Weights of a small GPT-style language model, trained from scratch on English Wikipedia.
Size: 10 layers, width 192, 6 heads of 32 (2 for keys and values), MLP 768 SiLU, vocabulary 8192, 18.3M parameters.
Architecture: RMSNorm before each block, rotary positions, untied embeddings, paired heads, exclusive self-attention, value residuals, hashed n-gram embeddings, an embedding shortcut.
Training: a variant of Adam for these matrices, 113M tokens.
Each number is 128 + 32 x the weight over the matrix's rms, rounded and kept within 0 to 255. Layers, rows and columns count from 0. Numbers have three digits each.

# layer 4 MLP down (transposed), 768x192, rms 0.0569, rows 550-583, columns 0-95
115144132145131101158140152114123142052107084075151157149124118071163129105139089118135113115183135109121121201148091128138143159135127156140138160157132145141088134119116125108156131098134146153161078112155135133112091137114142087141150114136171126173149125114160175128165116122113095126
017097141110132104161125155096179088166082081038187162166000170153106112104137152037195217172074090162134107144112174162194096155157161088188079161080133161209177133047123095163116107092149183190131058149125007109117085128089080147014155185028136110113161171089160151134109131146162092140
120118116142131121122134134130130132119123134125131127119136127128126135121130132128125122125132135129130123131124128125123123135139129138120110127120138121127138136129120134118136124127127122130125125126128128128130132131119132137128126135116127127143129127130126122123131124135141130131
129137170120101154041165127130109168051048129155124170089096159127034114134197184136132131054200092083097126242109119146135123119070137160136151134087213097129117183100169169117119107124176155105113047176197126083153158056115133156149121230189152096168107079132149202079123102161112073188
189111176176158114190092110104135113074173178083145117129177138091167156113123081091087145147093140130207114145109086081109135162142196132169116084126117104171122087120128140100137159125072139147138151100125119138158096144104161119082087133170167103163136141081109098140129203105075123150
009089139148112135084164075148193134104102173187174139179095096117071135111131113170055126103213190148166141149127169087142134117117044161102191158127179214083091102148142158181082127086081118068126101234128112055098208119136098139156132154181107231136076074138134042197087111159025131069
123124129130126139130117132121139122140125130133129134126128125129120123126126130134123123126140133125135135136134133131106117132121129126128124132126134130112120132130127126129133129133126121118137133132135120122132131127119116119135130120133118117120125130120130121121121142134135127122
127134140190120131128068107091169135108127153130120121122137144137148067132120094121100147076132154126168176132094113146089161171116183149140176138121109102185146134110098123124133145122095166130098154144117124143117147091082095132087172197146115098119083130132092090130185136094087114132
153164130142155115125101133118096101137088167124178194082089119080180113142162087124140108118150083126127137164091148140107136130132156187084098096143106161142021096092103096184094180132172171186135166126150133104152170095154194123123129160155129166095127149095168111145139155116157117110
103145164017166086154094087152173147137113071136158178033085135097160120084023088133144092179158213152051118087106124133098124204133214161151107195099162138101176120064138095123141141103183108108081116153009118114105134125137132158075115084087118219132185046196073111173172160112095146114
080076108216076172159184110091118134170157105106199124139137117003137246115071098110122165069050146084173142111157213109110125219100145211136035151150053151108162130050077098194115097134205106210165149105170131092196156139136065150154078166163185109181162097101188051080107145077170172173
091103079131032154249084136211081108124060203071086166095146161250105075060048141149134077090137145147083082046114146178126149109119084125112019151185170058091080112190105111046048072098157124074097160096092161130040142174154186094087178142146068181090061124101155084107063031170135145174
131138120135138151143116113127110116124121147113124120121146141134119128145121136141131122120111139140147138144117134120116096122144133141113125126124107121118113134133129118136128102114127120141109120150142133133115130133117129146121132144136121130143135119113122116127143127129136119129
119113134149136134129120110131147132130136118126131135137132134135107120139114131113132128134121138121133136126142124123108118132120140144143133137121122128130122131096140121141122130110108121141113128125122148147136122132135123124117119130117131131126138115116127132148138127134110123138
172104130150141121098091161093096110124174125123167168059105131065165177201108097179171185130164165140108174116063120164109085110149135179103137134149125026070109167162157113179036075203106061154077192107117186174189194145212142130070080080231030206084136105164078104196063135054201207212
123123125132132135114131134125137133127126128127139130123126129130125137128130133122122125129133138128122123142121135125111120130125123133120123124129137135124136128141122133128134130132124123119123131126125122136120131125123130124134123135127127126129136144132127119117133135142133131128
119145105132121142114132131135125137130135127119126131127130141124125132124121136134112131134134123121118122138117126128129131138134140122118112110131119137119147126132126137125130136121139126127125125124135119115125122122121134149125136143116132128146131140131120125120131123126131126129
129101151166143147144193181099213143101121123174255175128173124101151171148159078127112170240137116106119185151094135136157156137126126148126121125107128187124057154112173137186075063052164104160174189108195154112151117133121063063155105121186183134166147120141141119109164203110100098137
148144149129134126145119110137196141115119127127150152163124164135136147102119110115148127133118138087134163157110132159120120123128181126185142112127126147075147127094096143130110153121140160119111095117129124141189146134150151147152128141140126096124101147153081138168104100094102150096
140127126050133130108147143134108094142134210122121097158063097077163141143130158092129184177092128152097173088174211114113112118141084051235108143064159122138114103121145051149105129199127077133152128140058140088121114111203056107144105171097215104148125179059099143143123091080131095177
128049156091107132142078184187080186113087110084120174047160140109096129140166121109116180089230188212104104143139078015121149177052167160132094090097085091149113112045154135151143215177126103085180080140096031102136092150091238049127118127091255146111105063077128199065110157151156103187
081144130134120160130140114126121112166104153110111122128132159128102127115132141132081126133114104139135128129158145119135153125154117140109137135109118163141126157129119131142110146156110128126131147141116158116140135105124140142090078163111143139115166132107099117126139124130121153086
121115105131124118127131099131119130134127149141123108128141140127138125128125133141133121140120100112126122115112118138129138143153142124118123127114137122126147128139122142136121138108123138124124135123124138118128140132125133147119128125109141125149140116132120109144148101131109115127
130123124109130138122129133133115134135125128130135130118131119135132124134148124131134132127123132127126128123125139130135122123132127133122136135116125131120130123152119136123125128131125129127132145129118125131121131120134122133128124115129129120121128128128120122121127132122136119127
209043121128034120144052111092108162045124126084172166068102165226124109153192158106172081091107184113120150131135072243081039168096232032120131195168173060086166065112146099146136183159149046148099127103104087114129144124145128127133102113110037132176152100119177144121081127146091071150
179155136171111132157124121095062133153202166117126063123090073083142045159110163134151203220092172127186115186138158219162168180216130148199122088164152178169159137148093114159255081094119176141149117081234167175182121178117141185163156172093164163161077108164103098211152107151099140161
122109130118141146126122121112123115118112133104127126123131156124123142132132159132137141150121125147126126140116113125127136115122121127110113097122117119149132144121134135141126119112106128138115136138116128150087153122099118116140123136128117139145152126121139126109153142148132131142
181124113107168055141158171129074094164112073123094124096142088103106125155104120088133136100110140144108196130087172096133157125170151039158114144060101171113120142101103110161148102133158133124135116163213211173126173119128162067114117111090152134117168124144102107063187089127183113170
076096056105087162145189255191124099121126155136154123171062149132115159113105031187161129037069146142187147137140218114170116118232025065136065132090105090163122123118151079118052126125183127215138187098189143071202042066145146140208135163123190127143187091149091118081129147011095144143
135130122129128125129139134130140130123120139120119112115128123129138122121134126127126132124126131122124130136122126126122127138146136121117124133132140126122130141139124125117137119133136129126141119124124121123148135135124132142139124112133120125140117137132131114124130123132150130126
084080117099134168062194107190142126061155138136113077167159139038146148167135120089096096079097106099055159173114133110206033128147073141122214117000106087127203155062135125123140067122140051141141202157112145097094134153071098192122074131167198255095140118041176072068085098115166188157
132135140133146141111124118142142130138119128136122139125116113117137117125130123110125111123116125125117124124124141125118137126128154125155135114112129138107145132097125148128108135119116130127125131129118139128157128137136150141121121138125142120149144135129104115141128112122104147125
131129130123131116127119128133116129128122123135126123135136132133129122129131122130132123130130122127131132136127137129124130128119125126130131130123118126131125119118134124137124129118131119130120132129126128121135131126134119124125133133117133123132134127122122123141123126130125119129
123100111184141139191172101159126162102109170068113116100136109181086122158122138137091112109116125103085112152086132175096100096058134180118133095155083172124111132197118103116141117114090156081128080104151066152090176164137118174119114090166137132112118126100136119143168143106121158161
# layer 4 MLP up, 768x192, rms 0.0791, rows 551-584, columns 0-95
255116152122130164074085132135129144162148189189092124089255147093123124135071173127061111117167133141145166105148099074116161110067092143139174085227138117096093169179082130128136140159186051124129145082164215170136178155173104148135099080179137148213071083130122074108093129165129135171
129125125125118118139129133138123136125127124127129119119129129116127137131134136135124122128112112132116140141119127127147132106109109122147148131146117110132118121122134097132129115151127117147135116131129127128123111117132150121121140138140123121126125124115142133120123136113105120126
155127105105097141166122128133136148148085195151144140158126137116165129088054089094230154203112119149184164140165248187123046116186168216128108154235101067083122138203089043127132097119176070124103150108054148112110153158165142174172140154070156119090150144132128144176154127171176138082
075176077085107103094076150183119162140117154150084137067165073125081134103116152180135084134106099126096080058129097116153133116102080103088162112154111109157110134122145078138164181182187081146228134098127110071113076147165119126090148081147108171157140092144154147162102112191192030140
161155108166141123053092121157053140114094143151126151078184119136199180100129105153103048041103081133115160097085110153136164131209155051074147131068056122148126117057087148121103135133165089225082160026168151128113130019072165150113147040130099133105157095097177189043116157099163161129
131125126139132141105129114151135128137148120135125119137133135131138126132121136116144145134122125121141118108127126135148136126133130128133133131136129134135149114126124122124119134115117148122111154113126131134135145123138144139120126132132132133121116117124133130134122130136101126133
149164152059102145080166104152091127133098110078107136123124090107128128106082123135145095143118140111081091102152182147155074093090076148109100111105194135059098158111132150123166116116215093090194108116111134130111079175129124131155119123127111137130143145076136189131108088149147132074
089143153084140113182172136104161162147114117138096124090152085098155165111170165060097057126089094181118180125152146045131124142159115099096089125119211097106134111163101158110135115162113149063161073074085131115129128142140107181127095115095132069129153149097089163137150147133137131184
178122054190123200062095124122124136047166175181079112209115044078099146138103181103095190085053053121115109205215170115092219154106097068169137066108072161200150122205106126129088146177184153133157189124176133133123116164143041101167106114143168157140103210158177134097074174050192178060
168200125075090132056098109098046101075116131102065073125123099087094083162161123164088133056062063147095109153147086177154082080167087128143171113127145097069128128152120159100160206097199134148138111166150120137000107084158060133101141165126114117145067118189102131177127148088042155075
098173149168101107198161114118140159143152157058052137174158139152154130094100134180152139131114166107101157075045102171149075094162110092138186142085144098081124102065088105122178139145220187169088053075131111163078110172128174143255163053117110072111166179159133127155149178190094000055
139117128117108137144115133113128142113140089141131114128128098134139149110117120127152126141134128104108136127157134128160161145110107113156132133141173140140124112094140147105124153141147130116129153131109138128146119118141133122134112120116152129117131139137141130127109123123138124127
131136099100123129122134162126117122123116126133123097124146109133161152091123115136115125125136098148130122117110127133129139133119121136107150111124143109119117125155138147109152129139148143098132139132148093118135145109137116142126136123119127130121121138124119111142108116117141114103
148134173163077144150202124158185095082082138106165107211136057086138126100213132118071091098112086136189107146180168095090184091160086070130072121060088156194164095135134164113187165104173151108153117123165105106121122127013112179192148151116216124175148119102200154070141160165078114080
140113121135131112136125120136122127129132133133125136127129127119132117135133123139117120119122119131121142117131130137148125122121140122139146130149121124132134126139135103118119118128134142137140105126126132132123120137127151129126137133130115127126111111115134135137116125113091116112
127108125123137092148108139110132124129121133121136136118117124107115104141144136135123115113097127125134155119137128123120106107113101127142146158148124122134137150137135098105133128149131129148119108141121151145116103157120139097148141135135133111125121123116140126140125126119148139116
190085136099136162230140197110149184116082148172226144172241073149165052105111105076114136163149040168168152156101118104181199085148173104133110055138119182110104145144110121154087075127130136208086148128149155059144196174005075104150103066151115064117164084181123128140122162120133055076
101106106130108136086131190125106101111155114105098128104183126092098108128143096166120142090121145118154140087181119136146166134104105155072108141093089106181136129117156106131110105150116097113135147125133118104082055111120029090147156148139138122127180080097162106123144163122159138153
175171074184161213077127091103070169165094105155093193095109133153120177085083143131148138117138121142235074121079108124190163096143146162061086113160085127176127187160086090114117073084082124118102100128179119195152123099093137166154166118106000150169062062113184161172118161131110171060
119195162169103148143148104091138136129174136152080096176102129149207122132078108146078136118149089119161171104081167167181138069187140112148158078116076192096114073195084133113119087039127156116044167173128169210088087079091109123149153128095012094152106149219098084191138143105115171064
195133129115107099150142144159110122105151130118129114100134085090149090133122123126176115113138112133143143119081147105114115134106121114167129146148127111135157123177111095095128105067128163111097109139152102153095133136090123132152175097112088130157068117205129139127119165124144163142
110136138132118130144129157147117145099127096100146129110122111099110155115138132134127120128119152138139160158115134123115104114111094132171132130147127109121112120094135109097151087174142078143134129132141113121130101109139118097135142128131115137122133151117150137109128130115162142142
135145142148125130139127099141146116128133159125123137146123141137113140120120154136136122132121127124143132155130126135115130126139140125127108126133138138120141141102126119161138128096123133118142102128126140140126112154112136108138114134138120135130126119131127144137132131135110142128
125148068168126133143101073141097118131123139151147082182166145053191088108149149068103113165150002143185105152105134122173101121107038219147114113143041177204103116149094064125132126131184131149152166135102111144093091088050089156170139128066131121093115140078171194137149193157143150098
045076141096151141073137105173156147080110066102103170094147160189103160092117123136167103046175085156085084105095107044134117051067140056095118130103120141129079121108136116091082134136177112182130166174069116068049149099152182063147072155119107148137176136134169176138106145081157149103
128135104144111128140117107137114136130126093175128124122116101112146136126120106134110121133134129117141140124137153135146108146139129131168136131131152129097126110128124128090137130134173138140114110112123127103163089117152147138117139122111132132101096126139109138146096101096116133102
182175068095159073118142131181146152106073151157109104125115095133196157123152067091115140092043161129191211123161080163142094106192043094140148110235129130113130101176109141123204150183123072084167081092144119169165093204136112150183129104073190095111125104062163055156141088156128142153
221145134180132059115055128088108182119125123148118087062131076083105066123090200065148181176203056149095064161114034030093127106078152180151226116160145151141135176130109112078135154144055175120042090110082161194157107089082121139068125112167132141255092110098132146179134093215122102078
120123154136110142132133113139124141118140107131131136131121135119125113150140105135145124142132147127131141141135130123144139104129113129155124121136125125129128124104132115144111111146109102138134151133100130137099129115143125116130113142135119136136156130137149150111137135125100119146
096130021089136196032124119248173156077108105128094038073170112083151108109069155176035021100115072098091132039101102179176125081199035143088172104029191183107170115101136117105067046122145144108148189090165124212101070096160114188102115095127158147063104102157158182129104112200137095086
122129120114114086133148149144088139111140146103144097117144112116079141124122129137109141124147146154121140120133120125116138146127116139112119124132101117147107133150143122120140109143123120135143143116130114136098107128146082110116147135129130133124143132121145149129114135145142106146
138116128117126118120141133126134121119119144116135129120133113140124145123117145140124131119137109121123128124122130137122120145144139134124135138115120134128140154135109139129123126140125140130127125130140131111126111124122131130127145127131129129117124144134129120123119137133132125136
125137164106120132063102144100187073096111119190116140173116184122184142115169073170159193108145141148114144103192142065126171143194124070155073170160169095183151103095132166128113122167210127164122150108100142097159101095176118082147143150067084072140156137094099118102102149118114117124
123089093167094111152115185130090067182078149144129094243130107131018047103097186115219171160114103127064128163161194111056091128075120232202130146166099135078132160108113113132119055055087193074153145119114161160096083097110157179143104131108154115102179200122109126111146051169221175060